python train.py --n_layer=16 --d_model=128 --n_head=8 --n_kv_head=8 --head_dim=32 --d_mlp=512 --vocab_size=2048 --activation="tanh_gelu" --norm="layernorm" --norm_place="pre" --norm_eps=1e-06 --positions="rope" --rope_base=5930.0 --rope_fraction=1.0 --qk_norm=true --attn_scale=0.177 --bias="all" --tie_embeddings=false --parallel_block=false --init="normal" --init_std_qkv=0.0455 --init_std_o=0.00569 --init_std_up=0.0455 --init_std_down=0.00402 --optimizer="muon_variant" --lr=0.00397 --lr_mult_o=1.5 --beta1=0.9 --lr_head=0.0049 --grad_clip=1.0 --warmup_steps=0 --schedule="wsd" --decay_fraction=1.0 --decay_shape="pow" --final_lr_fraction=0.0 --batch_tokens=16384 --seq_len=256 --doc_mask=true --train_tokens=159000000 --steps=9705 --dataset="wikipedia_en"
Each number is 500 + 25 x the weight over its row's rms, rounded and kept within 0 to 999. Layers, rows and columns count from 0. Numbers have three digits each. The size before them is the row's rms in percent of the matrix's.

# o: layer 7 attention output (transposed), 256x128, rms 0.176, rows 117-137, columns 0-127
# v: layer 7 attention value, 256x128, rms 0.133, rows 118-137, columns 0-127
# q: layer 7 attention query, 256x128, rms 0.14, rows 128-159, columns 0-127
# k: layer 7 attention key, 256x128, rms 0.142, rows 128-159, columns 0-127
o117 080:488506443489509503492553507471498504524535520492444530522533531462501477492557446518455547499525490485482532509485529473492481473504521500526477525440524494469499525512496479569463505546536508501474492533505492514497505515508523486517490518480460546486484521521523481459480493480523495474519462477542516508486478491507505490504462521495489473488515487507522506454498495468482505500523
v118 080:502539498503478554494487493544502496496504485494517485523477470495464522514523524468496479465451460504489507474552518497522540463487507486505489481483493496522465495529484485512497482534524498486511469464522516470537481535517518428495519548470508496493517466480505524519475500489482491465522485486494530506558501549529508449498503533553500520501514488536517522500509439498501534464516
o118 080:492496458499532478493517523509515532484540533484468524479523510518516490473507540516482482533544515508477514473517497450504450521506566506505478535489484501498517495484525551480490525477474507514498503494504464480513492456501518510491469451490533476453458507514500526541510500535507509551486533496447545510454497492483503502535429509492511459500537476503481482506525496504499487524514
v119 092:499488497508495507556468475507474489480493509568503547511513476504503520512481482505510479493510519480499554476475487533486519480494460497567468510554513470507500522537494437457512479507485481523526471534430482525505534520550485493487478530480485492465496483489517500531498507509476491493502504499507517515514486537491521489524537515469506460482496459548477509484518478473455516484483
o119 086:501536464462505514468509496491516547453492471463477545499493479518486489509512496499471513529470519509508494496521456491483536503541511473458476502479459466521534451468519569475503522486488494529495480468527506485468472455480521487493526483494488504484500506537515512479492507525504489541533472461482529542520531490511513547478493503511484489544564496529473530513494484527494481486523
v120 112:551507526472459470500522490413484523512528507496509478518532493466488470503469494476535478529501489504504521520523483466504525503516522519497552532461496515519479495493494500472501497464473501482527531509504471501473489501509477537485485522485470469504495545497487532477528527477504509508533521530520513476498466530498488470490548433541505521499477503463488467487457502553525508535474
o120 104:490482471495528472519503491491498497521471508479490470555500488447515495470509510463499479440507502513516535515495552533530489499531487506524507484487511485458464499515534508523503475515486471486516511524520522523504493515491478544474495487515521537573471474499491480446452493504524520493480459496553504475555496448463501525472507497515544518475500506489515535496533500505453521484502
v121 103:488500498523462477515490492509468524484509503518506508563541544523530505508480467511548488557500513486493517529447536510471529486530489475484476494521519501473501479508497449527477509521508495475511514522509498477495538466527464463482506484490492481487520475487529446515535534502547552490511505487494505507442471514499508491501507512532472514507481506477467463464504527542455459536483
o121 091:501530500502543482494498528475524486543476479465514526473472465483522476493529464483499474444522484492474487449558499507498478491508496491505480518486493474511526539486470515560528536497474501498511506463467513541510457513491499490532535517500521552499510557515484514486481500535482496512510535477456482499519522509475474550468501487480496498502537516486509509537498457479544541473506
v122 102:517479499493514479523477529522480467517497529530496554493471501491480531514505515502457476469502484461550515470488459493485528475475552544489558525496489499510481496472493475506510508490557491540449454485476478474519522531476499499478468500501462533518446490508481504477501497518471498519489497514463526476526558486503503490505451501488503526516462504509547492521526468514498542504519
o122 096:487424473489531532519481449557465471464531529520515497480491502505470443499477490481522482544474532492521530540527487496517472499557489528561520479494519488548480499520500518494466494487510511501529531516519521502492509497503516507551526472512520487475470483485495499497500462494521472460486491505493487508465506528520550509496470483500483470514519476492477528473475503464532508486521
v123 094:472507527514463477462514551508488471499495485471518538468466512488470534447528505481512548512486473479519506520526484507541482483476536488505488470512447482494497556478498551475493506509492521498504463496507555530496489501527446486500499512523542530460500452492475534526521505528481483484510508510455461532515540512492520473520511471478492473492533479503505494494501513474532465496534
o123 091:511465462500546509495533508514514489495514527488511523554536537551535476491492530512485508510498518462454440479472514503471516523505478522478516480501498506498529455475475487519504463497492527489472512526485454479523494477544533449504526481533473478509547499508467510509500463471546489481513504450525510501478504470494481463486488522502475492526485512526493480523511489484517502543562
v124 087:444497507512497523521506501547513503532506502505513518472488533515523526500511510501484516505497499484498422460471500509501469479551515527486471523474502530485498517540509552509543517484518467490457516508459512463531537455478498494497494509493531504488518509511460485516483521541518467481485489464473520468491511502485547539520477512438513496458489528528483527484487512445510468472502
o124 078:565525511512468505491483491443478463498515501520455516519470534526524470543481464510489496501530506470504508540537497501461488522442531493515528481517497506473538526497491486522450508457521506533541507511496513477487485498507556463540513512494477485512508486459530484512545474472493462508509505497497491527516493497525447500548493462480459486526495469488529505484506487495497480493538
v125 082:519489527489512523493509484522501510478493531505486464497496518497472468521517514461495488502489492550529519509519509492498550514449495526477512460469503509552479474502495492470498504523468457500488510533473504545497496496488504527510476493516497524497510519428487568534448497490471523445513550503479528495503499531474447467491537459500525503517471502474505527452508522506488515530542
o125 074:450498515472506464487513539446531470518551492481482505484511477505538524438486508535531505515499489495500487480453550464501493488519526498517531534503493517471460465519528547492499442477527512502495517507477511507515494484472445515483530511508515459520531493490501544477501529510519472499512498508514499483552491468514532524481477523542502487466508491510505500462550457473503495511508
v126 088:479490482494480482518551525530525469496474446495481507498528504488499467450521515542508499504548501523440477481522524511505461566491474492503505471458470490478515523488463531475525468530487541511466479509505500490510511509501494490503539495502543489470490469488516504525507487497539502452522515522495507516526503498476550479497516479492487480495532487500542499525482539446519433485491
o126 079:528484564541488493486520511484506509518497505526513455521441524494510513529480487516508556478528504478502446501490516517487514494480505482468516482503455580526513505479470468530512528492499493470521488491509484478510485447501505514500493455517481450506522523481518493498490502493493503516474500480529479500510506476466426485499532485524482508474539517557520474549509502525493455511493
v127 097:534498514456500517499505512444521520503461497457510473501520530500504496491503485502532485533493526532480524542555507469524517469462501498441529472510499496512483503503491530522522513510458512493541530497520485469489474460489500451513492497456481514525497504472524518485525533480514509513492551485522506440508473510497487464454508461560500502482473479476513500523482497554513447492503
o127 090:462535479502514494489462533500490560585532493514480479510515498462477505456487536491503505472514485500513483504496547512557470526499499480496455540482505497476494482511488482524488513509518486512505526503494475547495466546511445522482483522517503503553499502486512519460464505489529508515502465545485501479470515484464468494453491511501525508481534513476525466493540499484463515491474
q128 086:458525448550526495486508486501503480555511515539514497476503520488536485469464474462452443499479476530511487498512537504524524530489476479480461511469512488531521472480450487475473519526522502510498505531468458463486514509515491505547482532471452491532489503524518532517505498529508494483474534488513554538488496520495511530477524490493540486493530528509521474506491467496462492495480
k128 088:526505450473477516483507536451435491527478495465478531553488512497506481501518531473460522518562468455492510507487469523501495492471502504520487440561456493517471529538525470493497485490508541466494526495520470498524507509526497552452499489536507494468486487515491520512491498497492496499553467517501509512515482484502494506477488503520464511474535521517499508505454524529485523494488
q129 095:522524506477512500471475531499472531440496465464519494532497492504472510482503531512521554484476523479510508482481471516465505460525543500495453506479518506511491540510536485508528482489509491477508477489530512533529474493465500486419524480507559507461501482531535493502513487483489492500519447558476462481557468477519487502502529519470456516499481518504493517493495516530506504496481
k129 095:478491517490483506508504448493489503502528501501525521500532501513517476506502527501514471528499490499496541514556488501509496491528492506508538491455536529477483489450510512489523518502483510483496504477479525518535500523568532457505499505504466543502464511479480501488486507487480511458467507435547464457485552527509476472495490457499531515506456461522535528488476529433494493534496
q130 087:453490469534515507449541487490517487514466524525521544507473500519478529486548499438476506463506492560522511495499534501497523491513480488535508495506485463490479489526535448516468485493520498511449538487532465501504472502467491510500482482521508509479504528495532490505501510540510456535493552536510493516509493525492471517520498529482529465452520512456485502477528478513460523488463
k130 094:479528494492512490514527541471474489529482482470539503468513505473502440501495505480490454501487504479503489506486509556488464487507529504543553454540520482498509514486495542539513509512462522510495501482540475570471516522500521496502532458478537491506513497511449512483497504486521493528527464471489508479489511515541501465499491536501428529525480472505504496510470491496508453473481
q131 093:514525534474520521486501533503481485510522507504507504563521536546493464480516542514515545516502503507493502522503477505518504507554500480514496481486500518509472534506501492525532496474520476469500550503494500474478477461512519495458523516495495523433512478489498463470487439478502504483533437522502495468492461519468487525506546499488483488528466524525513544522513509542531450466502
k131 091:481520478521488481496533480527483530504525520511503481524501464438531494498488507496462475486502497512487516524508483480484488474524489522492482514504558556475482477488473533514486501505487495497483461466478521526484507489523528504487457494501477483556485499516506515524508513475538516500442472532504450515517494509535493517509486452516488487509455467566543544500532554471470515540514
q132 103:482558467538468482490501500492507492536502510556482573481459498459525473484469509494495490481510519482489464467525527466537512525522506522491485501490513505549520513480464459464495538525522493506511510507466462479516523536530486512552512503506486484514494488532547476472496492519507529454533505492507494526468541494499522529489474494500494484462512538471522466518491469462462504506498
k132 098:499526474495536448523528506511480531512478536478494475462486492469496496514539517497489506447511554489525460476487520558493478481493444489509541518528522521463500518525484559507497495540458489512506479455513507505489550513483459511500507477529492494502555465494492502483513537453475498516500500499536492479515495484487541491537527493518470510489472496523540483479504492475480524475464
q133 084:479475488504474513520477447512529478506488499542508504531503479490533477480439503487479453497477522544506468497540511478473486488493513467480517517513506509499536499473531508477491530500488531440491520544490480502504533498573507517559463502483492504508524487527506460538469474517501491538478508509525465519490535521517509521471469483533521513496514474492472460513481504462496517438502
k133 076:527533505535507540517513488544518493510509499470486494492484472481526498533483454486513483515519501462518457473471444509522504489482503515467452493511472509557545512528494450459515497515523458481522477500490530474460514504521449499523531510453529487475493516480515529502479499487516507459510503501474472535504487495460494531481461508494444505462508513528501513545527525478507493542512
q134 097:494549535500490514531500485492495485492506515504509546512507540514467537516477480486491522550539458464455495512495504468478470450541506515502519490496475522552495451478491516525507506500481517487495458515512510523518467517485489546500476503489509501447526462516518522510471522499466475441488491511507486504470454499516456524513500510481532515523543506437523516485500501481523542483461
k134 099:490547456505526477500444516499489469499470491502523493514541528459512506498503497497507465508483522527506488516489523496502531519500501497491507495474487465478538479519549462512497495476475473447508480515473502489527555506469480513477527441511546513505471558532531512523514443522515493497514489513527443492518498526530489449521468536552475505510491471478508503474506527511479478487521
q135 084:530480554490535515527457530539520476508532491476509480506494469519491490513513517544519515497480508488514523460508502475492483478511505553477504494504537504469479516544496528492492473499472482502579497482473536509482491479463475505465530518469491507535535483491457494487481464523579518493551499482487492471501485522509487476520498509480488452498515494520517558493490531508519466519474
k135 098:535466483483539490517523426528530484502519469494486516487493476525512572479464513552514520444469476524493496440524506469515506505510492541509484504496512532506490536464491505447526504514484463531513467495481472485502517453495515489531502498483454514500478508489550495504536486476498528517456495473531508508489506491484527508500509490441504504494502543484479520491515484494509519489541
q136 103:457520473543530512457496510500502484519472495499498495485531493474481465507449483471506448501494525507458475494506538477522480551497478496493502540473478489494491486503448453479482536541542523534549511460477531477501544549519494524509538509519483521507500517502518535502495500535524526499544484470516539509506505496485532481444519482471485478478486474488501506507518494491457463517512
k136 096:543500504518497500502456479491471506488551470501496449478534510519490496487539494557532500492493548502518500533530511487489518456482487472494511511521539523483522499512493556460475497492522503493451560494495492505475528467525510451506475504503517533482533491500514498511519461461460530507464507459511519487504518517470527486500510465536515495509473454511486531507476489450509478544465
q137 110:492498488509447516531492487517518528478484492523500509539464544471476529510526467499497540496524534476515522518517493519457488529475501539555530518497461482530470514516475492473516538483483553462473511494458524501468486458473474488512522515516481427539470533468522483516497512465510504468498518538521491486516515478482521508474499523492500474517466462487542501500525509508509492544514
k137 104:450511503497518502469508513502478512525492536529482510476488530481458522516506472498476542517480530503511488532510500505445551527492511491496455457506450473487547499459515496538472495486471464496499522518530518477509518513494536548488472518530535514479487512537481510514492481515489470509505517481489538497534447535490496496485480474482569500489529503463456481505505493522490538460460
q138 105:514495471529462486513474508466535491492426511471508495469515467534513507537526518475486536495564530492577477486499492520498504475528527527472477506505474493507538511480497469528473563487464506519467477481531485538496480487514507464494513502508500523526498495474492517488480553470506478514519475460517459515512535484512518530525480483531460500463491487502502467492521479506524472499518
k138 101:485505473520485480475496511485448503514514462527475438509468477495464446508516504524486503457476470511504525510499478536500545513452507500480562489496544511501456499527529497508493480507527488504532538542479465485476461503507546532501501506508499484495512484538510456510466498490464510531531520516469504460463477492495536516480495535500500485486467560452514512511519488497493516526515
q139 109:497497480506488486505486506494485492500519521540524505502517493466524485502493509516515500496520496468495483510511456509505486529524492570493476471536498495503476528478530534532475521480497504464466492465538499517524446469496512550472458499510520431458494505510526467482510533523504463503459515525464540492476478484489488559513540499440493482463505527498541474514494515514532547523516
k139 103:532434511472487488469533535500521498489486468496525480532462524484508539513502516477482482495576503527509484463490488527471510496494507526505436516550510485506488489527519502492502495527456509523517498518473516548494512492514509515529538469531478464467452522505503510491490528509475531498548519528464491483498496520555513510492480546481495459512483494487443504482491465529475493498513
q140 108:526510517488507479484502480511489523508475505507491512510572499522488469482485511539504478499482491503523513512496508482491449475499478530502499541442471467478453536529455539483511494475534517503500487502524509499516536469515472542471475486485513528507511541530494535512487466507508496516500479465506468524513474477539467562462534477534493450517495487478540507486548524486494503512443
k140 101:497489521524499452495511524522448470507497510477530486538485511478465488471531470542513504514475507547547537539542549522508523565490524518509486498539459457467473520483497539480526481504517495501482457464483475475502529471501462464503504474465477466457504513507505512529467480526531482480460503531504492472533495535504502511479513512478502493494475471457510505496499506516479515490501
q141 098:548479516446486504512481511520499489461517491464525478443482497515531476510482513553486523526529500533494469487473467485495467496517482469470516514543547486501550519508508479465514520465460482510514540518512463506494507476482524515495476519503502490521489484517513460506461466548535452481512533510483482538538492478527479461501517523501494521518463468498484523489527495481548482535513
k141 104:529515518492511504524542487457517485463509522511514505514479504501456495507506468474484467499517495486511507534507497457530536516493544517467500461516503466533504522505483506526497489507471503563530495534445500436521547498510512482499517495477487520525484527489508446531526427482537478482523497446510483523502550501519490519481470473501531482499471517489504500517506500439515472495499
q142 107:445440502542515519504489506500533547485489499494498487464501493535480480475453509526475525485542476517530477498501492537441486532475497523486510490480458536522511481487491511480553524473508495437491518483478488487513546512508455474505513504511539537517482514471503506505524483492539469492529527503432535534490518522507458492536503523540496477492514519502475493510510477477505508516490
k142 097:509563523499449528490477468488527513479517487538494521486487510449507484489499470506540509523498524490526536464520511480524468561531533512505496461543468512503509511490487523518466519500455520527487475495480496490527488510442535478497491535504528548517529484478513459478464526532470506452488524495495515504500486486501498474539503451526503484502479491457513485500489493483519562490488
q143 095:481477506500528500562550536485497490489484515478474499500474456540503479498474485509493515520529443511493456479538486506539489489489516524502468473468448500535499492472497509494529534523478487505516494480510510534466529533483525503521487535517549544533522443478534499491534486497480507482496507471460508499500473504499469496510529490511528480527552459506520486495493442506500485479549
k143 096:517507457527518507465459461510500560488497528501485496527481505517519452444497530477483472504515521508496497485497477491530490543491508502512498572512493504502506519518504525482469478505550531475501520486459477519548492485497522489498516495480483528460481516526510484447515471501481469491487479492519458538507511500504535480518459511476490494506497515487559506489476483531440549551503
q144 094:491443518531483513520510503466524479499490478486484468494483493471517504519498497501479489521527504520483501502498536492560470495530490556490511474508514532468492466493484505468481522492439507479528486549459489461500516504525495487550473531511478494550487511517477527475482494551529489488483532470491511510498544541457490496486486479486573516446491499492492501508551489471508497522537
k144 091:496570456538524493464528514485453522527484473531517515494503497482518529456506508513495454492466493499506456504548531534432514542458506511506497485478473469494529493530506515514483502527495481528487480474507466523509517472473498559495491496496517496491521484521523515483487501487505502498507525526481559515511492461453533484502548478473486495509482500447490501483490475517472540484478
q145 095:497501498529506520463443492505504536512486482523511512463526495469518522492489524482525478502478510508524511486513498510497534480441531523554522487526479447511545529523471471487479509541528527500462506495536495541500489460470493515489504485503514471475503505501534515514499520550496472481515515524498541511496487501539511507510483520494471513491561525477452445503459482506438494472461
k145 088:533466533451471544502455542489531501483474497464517516496466499491488480486523492507508516532514519469472491482480558475483510445510496460485539525517502490472505498537531497519534522506515529462508513539474512541497503482518506473487514455496470503460517543482454466501506485484503517505525462513494445493492514509527487487508578515527511508514466501526512494485513503515522488450499
q146 092:509476477527494490461522461473521474512474519512498517464488483478534502519455468489457425490523471502478524496495537482514479477494488506494461577490499502469545501472468498485496499514480528512491503522462525475522541535510524513564475498525519488531490488518485512488513525515502522471505524494499536509503524517499501447498508484510553517474486478523517502526552524444491519518493
k146 091:471507495557528497456474508485477497501510548517522492496504535468454502505551487488468507522512495487500511503479495526443504529472526551529549508545499526523509525532495502499485485468507502491480486464491501524483440465458493514509530505533469449506543490533536500513490483502479499520514515542527515500483502473465509494506523508448477440522464504486479462508504497512496515471521
q147 095:498467473489488492499484507495516548463489474501489509530464517496495540545498510492494552526490494521515504493523496501490466441542519486511537467479457502516505529512518505505501480487467479495500487505529508518524479487462545545476518538486516492475532487497533479528475536525478464492468514493497451495491453504508473490528534541489520497516516561465461528480488477557527475487458
k147 099:483523503465521510524482546481484469484497516534504552481483525546518479505465539472495523507484511510507487513511494491495522474500539495482529538536511496498494484536503479497506525476460501467542501510485498489495492505494479490517524461466508467484483560506489478528468426533529460546500520513530491502533501523502526432483470488488473467576501489499491503462487515488525481518509
q148 102:491501487500519455512507529499492490532496500505498474534498505591475480479498510500486482515482495519480482534490502518501489460534520449489507492484460510472486501496519511502519500480508530459489529517494532493519452481512498565439503489478474479505550527525501489528495536456529491520486456438492448487508498511475470511504490513463532475527505539491521491536533472510506473481527
k148 107:513477485523528529515533489518424494474504501502478482528557522534527494523489515543538494495458487510492515486465500497464505506482529540522482488505503522478529561472502523476501500480477516472491498466489502528516433490514521502507554527523496486487467513466515476513469523503476541449510517450498508496460474497491486479514470515499529488494534536489503537518460512502472529527488
q149 090:508453502483490494480504497516511494458501511445516524550516555525497526494494528500511527522545527511509524482483477532456484484463502479494487476492488502497491495506489509480521483480504489510533529501453512497504537484462475519482524503506504554513496516468449464535461457483515534518539508466500484475544501483477529518542512510522469484536469437530535514511481533501522480460511
k149 096:485503476510495525474481446500508521521537474483471467526476523521548492503516475534493488486484473537500490497542502434524540521476516528530490486473491487500486485434514472495470527486505500507487511444508524508494519500532464495499512546502520539517499518502564515556501495495477505471474485461499488501483525553512500524496516464491477435486486479472536518535500493489499520519498
q150 091:517476466511547489455513500496508500467474535547553546544495494489479508502489475495493437518549452484487534512481513500504439486454495490528515512494530533498528485488549490513484501483498499513453510480475504515491471507460481524532478453516488520526490492531495503520486510532499515481461527495520491503490492439447511513491517500503557497503526500500531454502483503501487489496531
k150 102:511536488473493476449558469512501536463515535463521506499500471493496500517529459494508491491484468516504486505543456539493499516540474505522509514507531549513516483517539526484539515437533494454479523484490527485502516547487511530526520534490495508485498518477502482502453512505488465477537518496501445506480517487504500513466510514447485509477539520525515504539477486492476460463483
q151 090:489511473471498468520475505494492433472490491532492557515509499527487527492497482469524518546495512486508503497496507487504472494529480520480525490501480554542484508479536543498521501504490456501520465527507494524477444561492491507516500468505539488516524435469556495530517554498501484493455511468512493477445472511506501499468495491483537508498500522495497501491469453523529472489483
k151 097:496482454526506477536505484484505516477487500482509521486520534516498489520502522510480513504509499479478525507503529534516491470490477468512513540501505469509501531513514525532530501513494537449479574507526462498471558452498447512470499479485547504499488496533505469524521463476439462462523520479518510501516534503521474495496542513558485497514486513467486488467460489486473542491526
q152 082:487483473422487441508488487494541480523528478467507493480484496525467484481523502506548488492502535521470499472477431506465534548460494527520522494517468526493501529479472518501517475493509487501521459538449491517486500494517476471540526496490518495518492480516492487530525505449520501494524508476517524449513500521502494478496503502499475514538473468532527520509500517464565506504508
k152 096:540494482519473525511487494541525523531512479534457523508485494486529453477465515533500526466523491545480499477522482447501513453493507529480482526514517535475500487462481521480479525469449522489522494499490526482504499507507467490553530506494487515528444501476476517532489533495518546529474517506481498459480515499428535534505496542504495521458519512492536524507498469493511507517491
q153 098:542493520534507467518530518465529510479515496466551526468522528489488472521490508561519451522487499459466483471469499478527501501504536488541516508507505474445477507518506522473490472506502505558455473532516506479513471518477473494488495510467503479496531495534468517471531504514468490476485472524541527506490529499571468519527495491533513516481500503493481476482492524495530457481518
k153 110:517451511449527488498472495479510438491449528510521509527480477506493486486496495538544493469504483510513522521498500490486495513538495516500523510494474495513475484473470482528518496517507514472509500524505452449517493459538488495503505493530528529505518505490494490543470448516514489500513553475515497514472481525528470510471525532532461506478524444549512562488496483516497444513541
q154 099:531483488508476462523491489482481453488520441518485495490480507492515486548506559502502534544534527483488462507505465487494515504531576505508506451502493540495507486540475532529499529538492521499474473497476497506533480487459480524523497485495490498528535454491477527495518530508512488466510481523528484489507533458475489500476496531506505515523516526535496484460496484479513462429502
k154 102:481458495513555493478485522541507532518486500501506506498514478483456496488500557497514467441520504527512486493481529479463524513493459475512523544498523494485499488527509453543499483550524503506532531476466500483487455534488443439491497506502497506516512521505501482509485477524528454522495563488497479497477498500531551483529517504494539489481465508490526524462483462521510489506514
q155 109:512516482461477489534522488498541533470491503520472489537431497510505534535524502467489495467501466508528492543468504495475479469497493460511490540475460530500541503516509493525462484482506492563513473506482470460490519496508457470509500542450475507522526488494445501476504504461536526535461474525483483487509483486504480522497491495541517494492528542502499478465523501542492510515517
k155 099:451573466487484499491497505518484529520484536536501499497527519489515539472538489541517503482499467477474514516470506523525488524493520498534513450510535509468427495497483453512500522496543471465491473503466500526525506478505499503501513501515460451481514477482498485489459508501528507476489536549521540513510496482433522478483499514498509496516531527527498480495468526503473522479466
q156 099:538487450497452484511555494493504481464499505519450491509502489455543531537505497490499475503487494510498493503515505523464522485493493457493466519511550508531467512521482501503469498484511462500496480469510474470506490483469557495483511496509514441507505504496444461525464504488533511470524490490500503547520501467531489476502509491512488555554477526549538530493478495537509492497539
k156 097:486477485435514538530514478524498519534538499525532488487491504525524481526551472460503503446520535497515497486464505494484459500522506568502489527504526491521485498462466494503490513514480505493522529549478539490502495466514453485509523497520506438515496516487491479495526467499503492477460475509475550499522527485535518483489498470504480469501491509506481516501549490486488475432462
q157 104:484498516494511470463516490468488486501502487539492490463488500529495539513526449498527499476516507501530521487501520495535525486523467519541461514486474541463456504485492485529526490536553515525515484488481533490487470489501499459431467480532527480477553521515499503496484487476485468520442453510486479544527484535538494526510491497511515539486507547481541487518514501473493479516475
k157 107:482497503426494477514517483493528500528472543535475521491535493458500488500492564482519491522484455509512510510519502561457499476491512496484522520489515489440510494501501539498540458513505469517519495476479518502541460555476486549515479477507478478471525484508468521491518501507463498482452504528503463495556485462462494526513524532494462494522526510513502484474519498505492491496495
q158 106:502477459488468492534420495472537477501500481493522518487509509468505515513534479511499513452512529490521556506507510509509502436507518508489504558495498477444522518496494510494482476539472508524516557538456460488519522474457490470520482516501468489513506495523476505501463459496507512545502516541488505479532538499495495487516473485525533511500521500535511471449511487485517466510494
k158 101:488498508475504484505545485496514497478462537497439509531487494506464469541521485483493536505486474467460511556503479501522482481520485445507543493490504511493498519511531481500500512473509499524521485541440516479506515508479498492508459485528480531468451504497513503520472474554504520455518530505526466494559499505442511511487490506522534487493479507522511499520543528488555525465493
q159 101:483489524443498480510488483522505520499482479506517496531471474507518529508508470454470506538456487523531542510529504443498482524518536498506529484525538516535498521482494482489490468452477484495514518551483476528487471471503502495484484503513522504513488485521538500531471474484480477475506459514490460520530460499497558530481506463487515474487507518484485563521526517505570534518485
k159 112:488529517556509485523505497506484494494480510498523508502502532516503556532456493473485503519481510508463433468507514527484568446488535474503501508495464508476538515494474497529491526534504483511473436484473470477501513521548526549480516527471515456503513505494489495527537499483529490490484498505505513532513527485463502467513476485438475482530484541450508490496488500499486509525498
v128 100:475492504473534509510527521499506516508500532547492466552517480520475500521501446510505522470477487488533500512498508493483502477499480491515516477492504563480502485516513466522500504480477530486519484514494472487469444557513517495471501559512521454506534481450498457491512471513470524530518516462518475496512484551497550453439544529464532504502516505509516489502525477509511507530500
o128 104:520482483504549529511482495476513479529550519495531514495520442537501514484533490536509459484473490551503471490544462535454496503485480495493502530508553522477508536500573476482509473513479477499487467512509499517532484438525487516510470512483518491474508520511536474473458517480519515509495532490480492491486475500442479474497500499493465478549451499497509530529496504504489500518495
v129 102:539501482516465446537523510488532482540527465494504517487510454474475468488551538536449533485507521482482487476524486510468543486505507510479517489465497524518515502502464483518501490493484501510468509492498508483498490532497482511492512431508505470475483479499521544480513568505506523461463491523502538491482538555476474516529514493521504516493484494502567535491516477465498490478487
o129 110:524521493474502509506507427495503511503484466501491507524469520523532535519516465478469545496452494503521475540471515457474509404549491485510487494469476469487479511478537510502480491517517473552480518484509514482501498529487480467518498535489508510501487498513515486489533484502478504502471533510507547452499510533514507536490527483527500555505464523470524547477502488534484504494510
v130 106:499451508469536494490474545500536461482535486506519517488484505507489497505476451530543492519486484559530513544506518504468533495526512478516493534493513507450493493529533511438523487545464494471541514509495508480502483521552502475514486464541475509477531501480503540484487477523484451517484536529535487508531516541490456455530484480478488513535496516509492491505493504497506477482490
o130 120:487490485507494485511501498496521479458476472512532492506503511497504472488481512496505495501527485517547466502519467532547486505517494487491544489511516500493526538514568447475510509529496498496489510547520477514561505491446502527559485483477499466534493513460555491515532496525498516489478516486505470536498504491471468472456422540502496502520493468524481492489439488512488525499512
v131 110:480473484480522484491486471500502513521504515534522506459473490497540508483551519470510487506492501535518487478482537498453522472452460503546522503493535552470500516507498491510543535447494501498466498490471498549527504456497472507536446509462513534512498514554546497477509492532475506508479482484511489499480506473498491474478522523515491513525469503533534486498506477485526490420511
o131 106:479483497532532474525526539464504545465481475522488497503485492511478477461534478525476504513481508527527481518497554547502516494459519513493494469507478520484490451512504519477510501518504508507497481481520523541508515471497493467498447483531523502506517516492564513501474483525457468524481507483496494485569512475538489468523506511505504427480508486497502475522500448495489457554522
v132 108:489471476516535486511512517525531508502515523502492528548493493476472451519482447479497510549512511490480513530536529482509542503466498492500545487480487492493480489459472491484531495516504532504492512530513505447490520525539474444510497490479509507476489492464563510500487522480466524445503496474502484515529493464464490534502472492492531482480515468530481491508517532463475578516514
o132 117:526516461484452486506523502492447542509501489500498523533529551533488520523523486495476500513498450450486520481468500523506473515535475540512505475485504547516539495518514489509503487493485497555488489489481482484508475467497567525506470495508446471490499520529537485475507497506478525468543441501500508503489471462480520486476480516473476484550506524502492521514474510503492562487478
v133 105:521507475517455525477532476511491496491547487467555504510497493470509530498529486462450508521494502482481476490552474529493512532504490521503518455485491511468476491549484524532543484497462516499529455495462541498462512493495508508526520540471502510510475453488534506487528485526483464489481498487495532494522468476534547535500541500538488465457506524478494484478498479471475543496498
o133 113:506535516502490492505514543514516474509517498519477524473503532494428477531442492491523476502487512502525488520443546515526512505528529533521483504518487496526493513506456567512461476501496463492436474462463504505477447558471528493525534499510489468485508499530507486494483519493456495483528467501490515480483487511525492445527501503502543509508486505482507521514508540484491523521494
v134 116:489492545531503473477541498506519499505543510488492494538518461533519485459508464501476494540473460474419516513503518503482434505457498477477495486507501516462488514497529519462498454509477500498518535539482519493491497515534474515531461483521498539498515541504467513517485484508478503464495512495495510471548445530490517499492506474509493452509519522491514494489492545534546503480522
o134 125:481491508471513519464527477531508471523514539489515514478523550473480517502485476474510505553475487492499500491556487530502482509496527516522523485537505511489476472506506485471514532505504517475445513536482503496547515520477516523470496532517519534498543496543526484520458448469447488456535530481487501497476532478519441527483462512460499477483451502474492500509457511502505482502505
v135 100:477433471504509526502489524496507473503476472481514534485500453488469480520505492449473538480517519490495496520499477482487444510506483492487480502513489555497489455500467542516503513467496511490547532502520515535529475498495500476477509451525490483481464500464519522495530502519507508561502516545493491473531538486512524445465487514531513469550498497550543496506504489498465531518487
o135 103:541520501464454467510467481527551550498492508519491460490442478514529490520481498482486516503502496474511512501462497516497535497499524510502534449491524531515475523465530558542540481486469492503491493507451482519497516522478516534502529517476501501523487483507513473491513490489508505474513507547521452452497521512466481483537543514526438503519498485500533490482488466536466468511498
v136 105:492454479513525467530536504520497474483531493535550481471511439489479525499466526523483521490546505523521516478530464505487491518456478527535485481510541542488494490548498497490483467494478523518479494482529524507526442493508479533520485477532521554484509459511513501449482517503477476523548505526481516471522516525506468497497501505478473462470517505455492513474483483480520516484469
o136 110:537530515475519516516525484502532510543489489511477502487530493522487459471511480474502490460496516536506440526521522477489514479504461508495522482492501485497460506500489487487510561495519501492486539496487469507555456529425517485483492471479535448542497495476530517513519525527473493499494498516439465467506519502498485477504494481543499511533468492494520514478511481544489474535553
v137 104:491499552513473497510497556529518484548488512519480488499482531495496490443505454494455488554498477495513515521488543523563470454494501483488492497528499489465498524447480499509490483482463511490533539497484522491519481496499503523472465503480523508488512502488494494498488475507494549520503514534485498502514444561489491508498443486559500485513486531485503508477521451527514511506451
o137 099:492457547505494520503491496475478488526573499457512515517557497508556481463462492451467535483508500507494521533522503519498517490476516506524516500554499472490529543469536473509513505499497512492502510524530506498501495484486494557477441512517442524473511478510534496491495509459461539496486502487499505440509535496498475500520481459482502502472496495493485504475462529538494505514479